Part of a small language model's weights.
Size: 8 layers, 6 heads of 32, MLP 1024 GELU, vocabulary 4096.
Architecture: rotary positions, untied embeddings, normalized queries and keys, attention and MLP in parallel.
Training: a variant of Adam for these matrices, 472M tokens, 7197 steps.
Each number is 500 + 50 x the weight over the matrix's rms, rounded and kept within 0 to 999. Layers, rows and columns count from 0. Numbers have three digits each.

# layer 2 attention value, 192x256, rms 0.0604, rows 109-191, columns 128-255
492516404524660455501475497529468470498527489555558532468474568475479505480592534457492395517460470362480547469525395536453534435492528484412455460533505450471487485431589501493402458500507533521483467475465527568522478507462512508530462500555557424464485433533519539542389518490502498521483549497550436417541575482467588575462501495559440551551468594564460561475576532559550505559441
565474544503492477533576574513407545492498534599450468484463510491468513442521499537485482560493469568514502524527507620502475477497485511485519548537473497545477486530558454535399552500453519441486516512459505491526475520507438501516482541510518517549451490531526434414535542585495511412430496528484417487485507516559529474585518491560511460426492486419490523541503455488434499541403
463531523487583506543510495490468483580426426515544521546537561508540500555463474539451592570559522561508465532526412523571511489466508436504525621502548495553481490543571488463580501519534452425523483508523494484505481525556466462493475449482475505569542371460427472583460494500475393508493517515515492566560535461516499461493422470484477419523506488520490498458435396556462527538468
544567408520549477545421612501422484483514511500522593607465431531539457489499514511457485437511491530424511587555468540519542533506493502500482493478456515576494470540431430459569426470541459519501480484458500601521487455505488515478506422498426425488481563446413554556553460524493475445463514514411482472467478534508435457588592558475540523544500491492607498559397424446439502547536
523440485512504528557495554519500491483625414443486526581510439459539500501521505409468576474485486434476519415534645480501521564457474535529549514534531473537533485515454523502553526485454509496537526471460448511475534494501542546472538504521626419514479520479430502558422540434513514526527514541436477471539451505512581477507549521451511494580510523547586538437513458452498459387555
482445496476451510572442542457479453583606431492502518486547421507487458443456474526506486463505518470549573448430406558480513540461513514515500596548459486529478485494512551521462488493517512525519540491642523518500507477505403518531468502485623507509494551550504506606423553519522500521554490540432533489560463585499544515476541495573537547584484454539523550467527539480614489457496
522425428446485515532456481507512562430473463539552602512526431562560505481553520521486535566436474378456431545494539527538546412517504458427501501523497502552517489460486478507461583449509491473437443499566482422504435492508490535495480539500435444472550442453519453582552559566468470467552462543461560568459521449529427498506433517489446503498517503498378486513533483461470480490537
398498568533490517509498538547474517536497538526534461461562495502491495519492492503538565516543467609477616496515515467453504497499426494441473460489506484503520511480448493490482593519536511508461508479494522456434502481488523499528512462479486473437538506510476403574605486566489474539564496482529531516513549499575591520492455548542453421512487569477510408528562472526415523517537
529574452503501490574547451486428536450541495539402559504456583423510500507466491498472464510600489523453447485494544442445470552523592529463478458413526471574525520429490499484475567480571542461477524504438558441552476504522536531488520527516489406480517507540492567588425548545441541501488491586496451488467525518450490510519448598487506398512490515493554482480509488499499492503466
453509472503466518524450490484454427522449430509500556493579487560476434436469525564485523508539478427506464448470558534603444468447509428559521532469439504562546484481595572506554567521556521519505510528601517546578531457547528482504462528471433570488473459526417541529500533455504479508620516532579544521498489537535500406513513535447526584500490440503547562442514611585513501425522
415594549522486469513546532493469469510531562548534567497545513491504482514491532531499534473474487460437501495465519455546607421513509541649536446533510475475545496481474432550501477473514514510491492495505517550513527455595459475554524515497655523472527511507464510564534488542504512427597563546470525397474409511523496457544505531528511405514501496441520511423551504518480544397527
538523603505525499555546482448524475519551508571475462472458550448494462466552564592503517489493511443537439492349504556484504487506537462461533434439486418489491522547516556480533539474397501538439528466490474423541450500439468511522505452524501465482458502540526461501472478512508513458433573504557561541446481476470485455475601559478486636452481534489450443456532496494512483517608
539533566517516482490458574505599559519422487494504509426516444459513497516493505412473469556461531432467480576464450474506509437474565587493552513517487480536513434495428454428519557470462493446513444463476447573493525504498537511515497482481465503468573476485563561548503522559486477517557523491521533551548489495493513488564534469500411495513471540489471485538561450462417474512401
502536448525501462443720508474563520503570549580513606542460558497534477479482484496504452556428473478388484400535487416492494516494565520585461562478537479570503533471473476545383554504496520502394515500504439449495514484569458487499470491512470497490486464571498472503526484481561579455463481524541455432477530555505426493573465577591482395563497501527509546525491510411506476456419
538577389461444525440451480494519494438526512506503483528458500592478519488534523423529484462394485482578554548491502426517463529536517507492559483500491489605541509592396475493531528490529510490459503417546477512440466533455524470534514519533577660507525604539529513492407503452498458520534497480507505419515516477497523445540516435599538514484495478486468511414395494527502486517525
427529470526506487558389508549546560478433565480535482553529441507518491504504464517515597477497525533377477502535477544465488473492493535613540447451480477447615499494426481466430627501451481469557508438493597618448506545506535494536525512469479531483498482471550585441555441531533493501530495480483543466547564497459509481462503439535484507516506495574488536451558484433437492568473
492428489516453478533440566453496458477531490462539600615523429532504469427450488552502578435438484558492483388411492387474597521495528510485463481463485541492472511528559488482558529462534526502508487529508478555563507488517546477500516485485489533504526571574557479536470513481486491431466521570470554503458506513549463558473432539504531556596506439516544484388467524489520520490579
507557519467523539463446537463479487457461488505586522537525496522479434529567488428516397477549521554498561552420498510490467528488481450489523514488455426428546511512475480526573587513468504473549531619553533445505496508468546463500466444492505490472417534470467462533520565399511500491485541559550473490559547524472541486467553586545528486583508546476503497472508508547486511520520
543497476455461490512517460478439420530502529490614513501479476506532482486485591420477600502486475463485376452447592499494462434554469555529499502512509495497512500531522437520473524485586485482540484453529589538589551483521470465508541548535486400557525512534479540519488380454508444522451415524479504477515503499446421514552540530530524413484478418455422472444524532521428501503546
490543563521365495485473517489492458455519504523511465509549486500477468490511496517529512499522488475514522490478491501508494611524501465568493486539540477543542532473515476512496484514524508481402528530457483473498493458527459479506476514509545505393482566537450516420487417522456461489512498524459489473491505521469496531479510502539567473499519517484450473434540561494498481476520
498493515546525506500553530469523552494496513470544501510543536523494456447502501510526407491443518474529446543415468515546579592531519407534466477454474540425507564445495475511511525519484496522528498496528470440470483519520501454500518515511484522484449492508550513483516501404484445532538517506521513527523538589446470507549561557524454494511507520500465447483519582548594493437481
499493507526397480474473509473387540562553472538506499545524532615488464541530474501568464481408525484476467487483484537517508488502527599515452586451514532451544496524492523517444517518519511529514511499507453498490491458550489467501467518468525515473463578471494555482508545434522436537501466522498507443476498510526444534537440503597501505509448527562464468447486509511556510481429
503477502469507510473550453477504516516496537489532507514535473522460460478529497524515514566482501514558524490422481438525491528492558471501506528464458517591484521487513518556531465515494529542552516508456514450507453473528513501487488499515497489493530575566541506434565439461437433516546567533553581468428476537468524457427504487372575453553520505446494468427507557564509492495635
552448472410477470548520475513480460482436485485516477424548515486473433461554503495499509526457508483565489505492583461535457526586554526470493489523474499488538562536423480497533491504439484495533548484478490513453506519472541497504499542463489508507479460511588599404445453493528435501496583481567482398556513507484434490481621551566520493460499515492514499471455495419504482543509
561442554510485446483533524463422542497520509527492578549522500532448475448431427483488461469560535491507476507491519558577503524500550540496509488509503514441465543418473479523480501518546531485441495500458462449467500530559492443484544553521449483466508431495513552534457491427409457513465424536501488532505518447532435481543433478575487504493483482518456508511454526519530501417430
513529506518496533529504473485499488429504519480490504504584483435477496500511517514540559517533503505575515481515467469578493551525546421586486503465535477582465466480518409547526502502535481483476519532528462459534473468494504518512477485465575533526563549455501532455517516510553641497544483528624564551517501532473557444428485534498556411494478392502476582502534493528515496491518
505441542437397479506482517526479483596444584502472528494518516519481465472465471455533589550507485475462530465493500531579470523513535478554542586547489481511477469421578470545436519489528477563497512519542472484531517508522473549500473516488476554538492607504538511451415507493516538530480451472473584472521510467469600584495484528522596582477505417465472509454379507478545487452488
524509556490497470530496478515442489546528510467492458449523455489467502448488474512537645506530491543549510533470505513505408489543507482554529489452516531470498468405491530538516483505525489484485506499397509472517494504420518535529429507494550516553461468563555459430514417522567624445553494492501500461459479578494449543506512458492561490418478466526513538465499536437491520600492
518553490487541534563545484563489465511486500578452527465500529504517526499530516531494438485455532449494458496533523498492524483491513519520525456541450459584501566492471516493524478505458502476478482573543504470491468502482473515460557457507415516474553543514462560455484508450477427445483467491533441528497515531460532459467529481496446512514537487499484506548509514457467518454520
521493491481466453462542463481482516569472520559497533529523537553505435468488530512531403490461539509539392520452582531476559555503494470530485550501511532385542540533466610566550522479531534447470494440497402488481461506461516488517529584470531452451463476536549556457472557373423405450511514525503438410511523487461425516553565490505500534497491578459551494504483599511484515470467
508494477485434525466513504531498496503553409453445515546505438559493522476491527527452538509569516532447439464504462539521484537493529564465516528482485486566432496514538460437455566526521468537497509580463513588566508516606450503510520525521547542459562533470496493542487514570524552512495458591542558517520484414563490445491446461492510429467520394444548523472518485445492514383456
554470481460579528455526491490513465440520504477503459437524549443482481523523556526538517548470497566557519502468533446512468422539493457539502544503496489460479473467454552497458446508479520479426491559520540510456504492442548519506463484521496560516539453473515548528510414540562557512553481493525603423523483539479524499414476533563537472509486491478492557488477521513525519562565
491522523507573468506503546485554523455452486536509499536568470454490480511491500516520473557532496394495468514508415413472533451472519558428511499536520527579465408570623499471428465499490477491437532575441507636567485451570501541482538459484463494563566497459506554451557603510550476503533500437529493527510487444486512451522521507457446444447481465532514498519524411483532490484548
506423565534518485576464607501502509494467516480501539550497511495475492533577534491452501539551512482498580587541515450459534526486508459529502403468510495449443508525485402521559582473492522514469527495527580567439512515513490509493467450535537520569646436510432461561447561450491506521460481426478561459468486592514543478405581491472458520585451532531537479495531473510571515515478
504507507526478512511508511457468451511478529490483522539535440455558503487578470497506472503451531502405510404536538501528521541470479422450469529547511497467558467406510503459479536492506537482514513452552426462481519511442443463514559526476564512515567531480466529507422554416432476516420504544469495536520531473490520458555452535453494537508500514544520493523466537555480493465472
526523446531455478542522456528539472493447536456467513601508489490474521441459523518520545487488470479520490420427531477448486560556508458497501550469415440593454542457559485552527507515546493510544513542513490547512524515528521533506440561491543468449495496520501486455549483482505583485578506533524541588495500537531505447454509532435592413469487493475475505507411483473567502496498
499447507496443446567474541480458504491468523509534553425454481497514451523406516483493460482547485409515398468445518462539610502537439520468449439567498531396472536544476581500515547497547509456406476449503429470460515471441550449514555554476424539511499611496514570592515541427348405431458426505515407444491543488466452512523629508453441459570450548452441513468490506535480486476447
511551476515520516462506489467478407573532537525498455502559507486459436479548510525505550525532501632544548488512477597494423513538434467529505569463528459566525507450474527567479481519548486490583516534434606469495508517533557485523437481420486502528447542541582500538461410450534629432593530552402508497462486491506453499489524532435567513477502514464539528483492549408504542641445
463436582476457530445526516481530557510545449566508519412529479498511511563400435503488572521496489553508565509541493484433521472482485480454512535585551560530513468538499544487530502482469513488559494408503465526531539480400540535500474527545449509536509425503508462614490495588484571470568486505378517506474506414549529442542491493513538468497508477468507477462565404531452474499424
481549454503480528526525515504487472509371470463508500454524427617457525489590471507474548463504521448629531501558508539507455526534472556546526486460487527548534553508523423562551526496481503505510518568469556540489484484574491510488475506517453517577439579456530485400537461424484465478552478537520462519479523517470469488458533468474517427493491452532450482472474515465502505472469
561464546495447467488540525503421494544526523575510505502577484581462496457404513544506445538446479444531483545487499562512525570530486421517520502484512556492471533504569472527343438495541507492495532503512454446452458480520471501525523550528537542434488462577524522454468467495469472462496510514486478501499511474485478443444430469603567474480511521445499470540467530512472504481377
485565467535527530491504417519457536479522518483467503448508549458485510479587501509480494465559474496451496538498510518495495537482486364399515446490524451369512509509586404516500515462478487486493463458525584446515540493491492509501533440498549482447468528504376503485401513559511560517493517530505493507538533501444584464588368549490457478535487490512481538553564488493512511405451
497452462512451491510494531490489492579446478581433526410522465544457476483497492523506466452526507438519475584531541526466491542537474460518527506576503499486479505511485577502440467480512514496471480521490494431467488503530475436506552469499453560445500420549403466446405411534463383472410516564520403514544534519503460481537436541579416379488470531494417447581580531404481507491439
424499525523506516511516499563529536536460500503523526496491504499508538483399441476497489475391506510568488454508463479482474530463475541573541460550485466573481471480531469472468402530488454493472502463483405507531530476492465542463545487532566499504517518455487405466580472668600484545467491478491466548479496386542521522518451491492471460518483475514413414491501504483448526436463
520551515528472508398513414492511543528583538535510540446508460538449493559508431518525460481487505491512506535479556550535483548508500522452522503499502500540532492543497477557453559498504530539478500501485490514524459509455458463539508459485554569498570540561492550543460470452528446467494503520506527496490504507520486530469481441536463485501472515421456463428556527457485504542437
477497531516522522471483519525496430417441495419489517577464500455533476512459427460483558479528524574500562435520549504549443534490469503517532604549493457526476454539496499474550520520485488476481495508496522666510541483568512537475511437523543443485542505475438445416491466543462563484534483523524630533570482417538498503546472471482538416439519462565582519469475485534462513491474
486592552538560476446487503473550531562610482574482532572473514464474521480510499510480445521521487562390557558487501536405498484447492391503513442491524441586558447452490502520496453465513435517606485494470538515532521507578522501534493504490496543562516466528430506532589503386546584534492589493449517514515490508532533421483385509494467549476518516496647479450560435416440504436506
501480474536617526547512495462512462461556553511474483450500533482506512543563491520477484496542490472492418469543530479494533497469504530447553496519496502477479455479437526457579504540516480498569516500495470553486484523510535485525500469505475488539506478506496546522548554486477483492532564468529497517529485481475455508414562493457427552497499493495563529469507539527522467481586
522636471529481550456461460503474517456450436467455526548526482523510553521571476523493530579462507439492499536588494530534489507536464458528526433488506459595540484514576507463405411454462453448502497523537520459512521463517452513458466405491485544531548540433505503555485502537563471543513621519507522556501541501502531463454444523594450476456477453527563544555578447450518465451455
482567565459448542442454445533537489515541523544501500451500488476529494495393548445526501508515527509551441494558492465544486542501547530528503497519539474516488507499518467526494478493540520547434505507567566644538530509485512512498509479509448489487573562516521521509487548513533612490515505419473491426507508458514490442474435486509542553495468457498551563541429546549488535503451
505483489480535507498526549508481593553525447509536549517503462466566440491442512572524483462547506531449498435481458519503530486482517507531468542550477600519433458531544564424512552520502493476411440508529436641506486512512482499478552547514463456408436586480552456448529547493463402469516440579433481500552471490512520502606512443475558491535513439513433543531481531522445505474480
522538590488483512569594524565482479582447529470533522487450494437460444472532474481503381481489544517497592499546469538448525521501467412486557490545522560485601480502408514483441504463404488503545440493446460431565566538515506526530501482606505516571530496482483486521462498519460407517493498436534454504587535530472388512479493459595487515582497488591430525487593431487439463479556
457484509458511471452556464506476486494519529555486508488491515420549534499537494492469390525449501531529508537391421422498517500453603495448492440457531453489409501487567459513504523469524509478500495406536516446433519464415560524543524477518558625521469486538498546600459572573440591520564556539543451541540510476460565490502386503569444497586443480484439461568545437541501539523454
537547447504484488435691408505535473506463607493574546486483588537466404466556454516514477461410496419515504509414540584523446542507582534554492444444521491544580480553472541404522427488518513495479489515492408501483443484528490511493459531452394491440498554529589638411607512560535532462517565515640584513583510492478478537421502521411506481511501554472492466425459543438534459483551
460560439454480492436565501497519533480523555528501493515529485471512562550467465517535500517486506568426489505467444511495485455554486543503517482477571485549486582502468396596471493527561540514588464489483427490601541495496567505543533471519467528446553522460551566511519524531497504518470486507462494525490515475560573499485495437528532477525502523498487496444425439460446502472545
573445529507482500576475515542531399469508470419488575486541503660443467448499411496461536462516495449423461501557597535428547522478496491545513570495478492515529448495409529449517547493468498438496506512453413517513501475463493536475453491550583335500536498457538500430415497469431330487552542464551559560533511496550492538407527529367556528528526482588577574463515509460529456502505
557518425456551517636484575489528607497638425548492500463538542470563481463590430552472394503467497503474522420482510512441501551477517483437522562458531452479479494541552540404531522468460472525491534508512554445401573522493551472486495518484508517572498545486476559445527518495496647526614552466534492495547522512463422525492506495563412545446521458471444474517522519537480511454558
490439512549486534533440491447437479499524456523543456521557521485530435455456523513501411507463442467481420436462511505513562535541507535473522505530502585489508526416481453478533556504469524520541466527568497440525484467521570491495546577510485501443444603521499548514360405368614524452490508484501521482480535523506445475484515548523541521543510503488515463500581481522495516533509
535547490484621498359440498524561504537428562531488508413502493400493574480401523507543576533457468550524495524548459434456516505473477492486490461432494480588477512490614476559536535518586575490503484466492506530627536513470476517462551534524430522495468497496522469555480511472446531518491569512464539484514480451582515524495510532550510476524487502524582450471509520575446538527523
487473459545506494462470468504490601512514513421503468496520468523502554459520497398520538556450487542462564454482484508512512539481504476565495473511457457421391497585452506544474546517531491488521521427509480517497461483525452524526472494495532644496432561472394461550432516522557492498443505518527525575526500490588411568531463427554474512489449416559557501614467558537420528502503
517484480457457486536481465485520504504502564421435532546516508513475472496529504526516492464511520457457346447422615538492454500516487489508408431559523506434508531509411547442525443476482511490536533551520517501457519507478473523475513480457535521430525503491554545470613504575542445515523465521502543535481472553485568570445442521434537477494544531433507485482475560508433463490543
540538449491478499485429525502501550510484469529552449454518469455483536531545490490523522470536547510463491520592536446452506441550543503500496594450439504432465502511522497449513558533492548570472495479517485559494559472531494495527511519511497581485471490456518423447394499539550477505508518496532469473541512495546532521496473477493433465432536540538504452547544550549490541465458
510509589504444495559552481524543437424537495374495490457518561540462445515580507456544472562499509553469496472488551476514448516484477444497487536565515469491547426432485575581512497519509498512535503410467546525562538512492490541503496501473480437530398454509490513462516490435482494425500482484482556459493559501531546532522507592521560408487541559503544516500511469486440462468517
556541514429532466518451561507463598457537441588557571451565460574529501489463407444509463501572556532551534443539408489438481555500421537508535500587550418523475465492517475470434468515505458469510442433490505497462451528499552528514508543591659421532480618541510497468379531456502407490520566426523444504507483486471558524484558459514470478600503487439506568482466505432538467460516
576522510542519502437590507524556526472525462477552487428518460478506478539598483425505521537445517515504523517469493559425536516544410451566489505462505488488510501514442515514546535441439502490490494513574487470480544492520504480518481483488502512592601571521469464492522524450443624558532526499494456565583467462475404481572416612504500498442489438532438494473428472463526574461454
482487476478456514512583419474572520606449540464427431518497502408492538532452519515521482455509463489467418503472556475469546535475519430606507479413464543604497525536483534501442533475512485557476450467526531432603482514483523495516485496548478523524489556537475533477457486455539528504502525496533492469461487485470521506508530502540598508565528532467461487503516595577524498500524
469575539508443505469435472506548504459564473487500527515496461555499438569444517484552602444506522537462513519547484407520565342469517471494461508492449471516492442555490520501530455458505478474463486445456443480549508428454448552460475507501479409511489507441536435513514456513545345436496497529458522537458473528576551522556500456493497515422488539496564543475568490587474504553496
532572520528475484453479488481475506439547483547538512459549518523545544459534565473494522486576488511512487501495557507559501612540548474586508403549488531513552520536461477485424544539585504499527498563514468494473508475549492508540499478528455497487511538456491505518485531501537589448488426490470526394501517580499415557508528533524568515482537500445497528458514537515489480477511
479529533499380485562515498492500508546408447539511489457533528430453494601482538461492478624428468467536426544574458577460512449458587404546462523527456495438493519516438549560578500521517500548478457508547556419454514501512585429506472480484423541489529494499516486570575437535519629582517512454457465441471489479480531516479497646543457546397483547529456404527589541564455517553523
495415538559420538405594491478470430481483554449469511505495529481502348505478527565527483472520500421465588509469531489508455506496595554522557550496408473542590486547566452531527564513612498461393465526489499403431538445471534493484478541467423453492449559543443527487518531458485538488560464532591511512517481474534559514499578577504535556479519501465586456423409468489520500505487
510506342443508490592508579549520613543546429477479518466474554487526444445511461461522535492537516537397550456547506513519483439497470486525554514466471420441448469499470460456431498489439530452525399495440490504453519525497440472459532480523482436559533555466418398465485453435583490454465542495517484534473503500541453443515453490553513450513463458536468621531473417432541546485512
522479505499590530484503429483468488478442563552422520466410470491487557513429471436454456453475482574491498514488468561509492588530449517442533521603479369491512525554517508522428557484502562517607476392552501510553523485495481475536496489502501484542522507546436392544550557579487550488528471486479536533535493492461477585472560503469556476531493432518486509548426492435475486530544
509587477497521483343489448450526548425546449430488526436426499492520505580511441479533539541458544522561484520483494552498516553566373562523499404464476393478507472538532473624546459525571505429606476543552499614585452511528554480529451442530588493458494559476471412473579565446444546543492524513404541550507425475524507491463480506503514443481463535540530561638428547518551509539421
510451460459510505598449566492516551495578487486442581557496421582516517502565498477464588460545516436444538478658526573493446555498452437497471474560495540504529455570514554393517536445411501496497509445571628425424479531465427524488535499557497516493516572487400449428470510562501389526475503479406499474547493502470410523507544437587448447506488481408528540498488465534473476516526
535541466449444539439526497552518570496509470561488436475479556428525477439428527483481434511450494392543578529508518583500408403526542509540482593537490558452537498427491478564481506553611566538444498461437444649486453477430571490528513498469496580564490497488500616549460458454519430441605413537508494477477535568376631517448461528518522525510523479410630463510623572614513548484456
462515461473609444542457521481554429520469575451531474546433493485510534464531530384442526414480501414442562503398462498552499470534487532463568508478500537517473493395560550480456481483477477508562466368455445460560405528448406521507519505538547626585527482464502593492498558483475454532392566508527554619503482469494559444515458401517502386508431462548455476573492452478452452501512
562530463437489475534471468528509514386515482493507497490480554521506453512576488432499521490550549515475500544508532482475375573492474500438482536454499541413461534520569504410497577460506527539459534521502516557466516466440443464531514511503549535580526566489504450479505503430512525548514486471522526510522531473421500467506497623535483491428509551508464484525496506508557534519495
430473526490488485485545495509478516485450470442451563489493538467480456510555484556533429509528470479518415521432495426538568525460579455402505494510512524495459504504584564462540522511545519469477510539513539539494445486519448531460472521501488505445364422530577488580472505535469520453495516526436539409466440452553580529477492452418504508553519605490561501466501569585560463518475
459490481465496490498400469521474494517535437497484485527553400546519549479491466420519519497496483568430450534581528578571464500483456467517518445566534437468509410509496513509415508495526484485483481409500599444533489534430438483483495487510489548516466525473415469482470480545538462454448514520546482452516501538567449563560594484575498477498476457407474525511564544517495494527415
429510588499397484515611489494498598510634539421517536440523488381552443486474470514529508525455468514450473489512503462528482666492553433608613378464470462449568447564537506542474501549576490408478522453492437615533435505436443506505464474578523466462483542552491447526436569516471502435554451570499520529552521579555449583440489453605530559664458464544551518420471572498426460603488
443479527513477547536380514514541528517476511512445512538540393565534570558446499541524536469553529564458463511496556523493547572531443481463455481588481491493450481508498525526397541522419451479586500449530538570480467522485357502483501460533507460494497478508507476494437537515509398431465454503418430527511498535553572468493466469509471472463554551564613640574480474533500465442482
504453440522458509512477537457470534529510486455523483506535527479490527535494505468531504527456495410570497545441463416460472546543566529476426548479489497490497532432432528492479514541598517554480506513519534606592492496526454519543490471512473490541491526474496469469567505410522635558447473559566520458461566509488579517468585490427535464462495450424468516479561459609517532453462
493451568495547526467489414568524476511455515484438465522474457528429516508465540437521448459530502507564521480612438501469476448483484464388465463505533466465537466553457561438521536471531472549508486493517487493578500550467512531504564431505518499606548502458492431553510565586477400462436480498474447500509481472466432575510519468507557454467530520534496571539502368582522498493513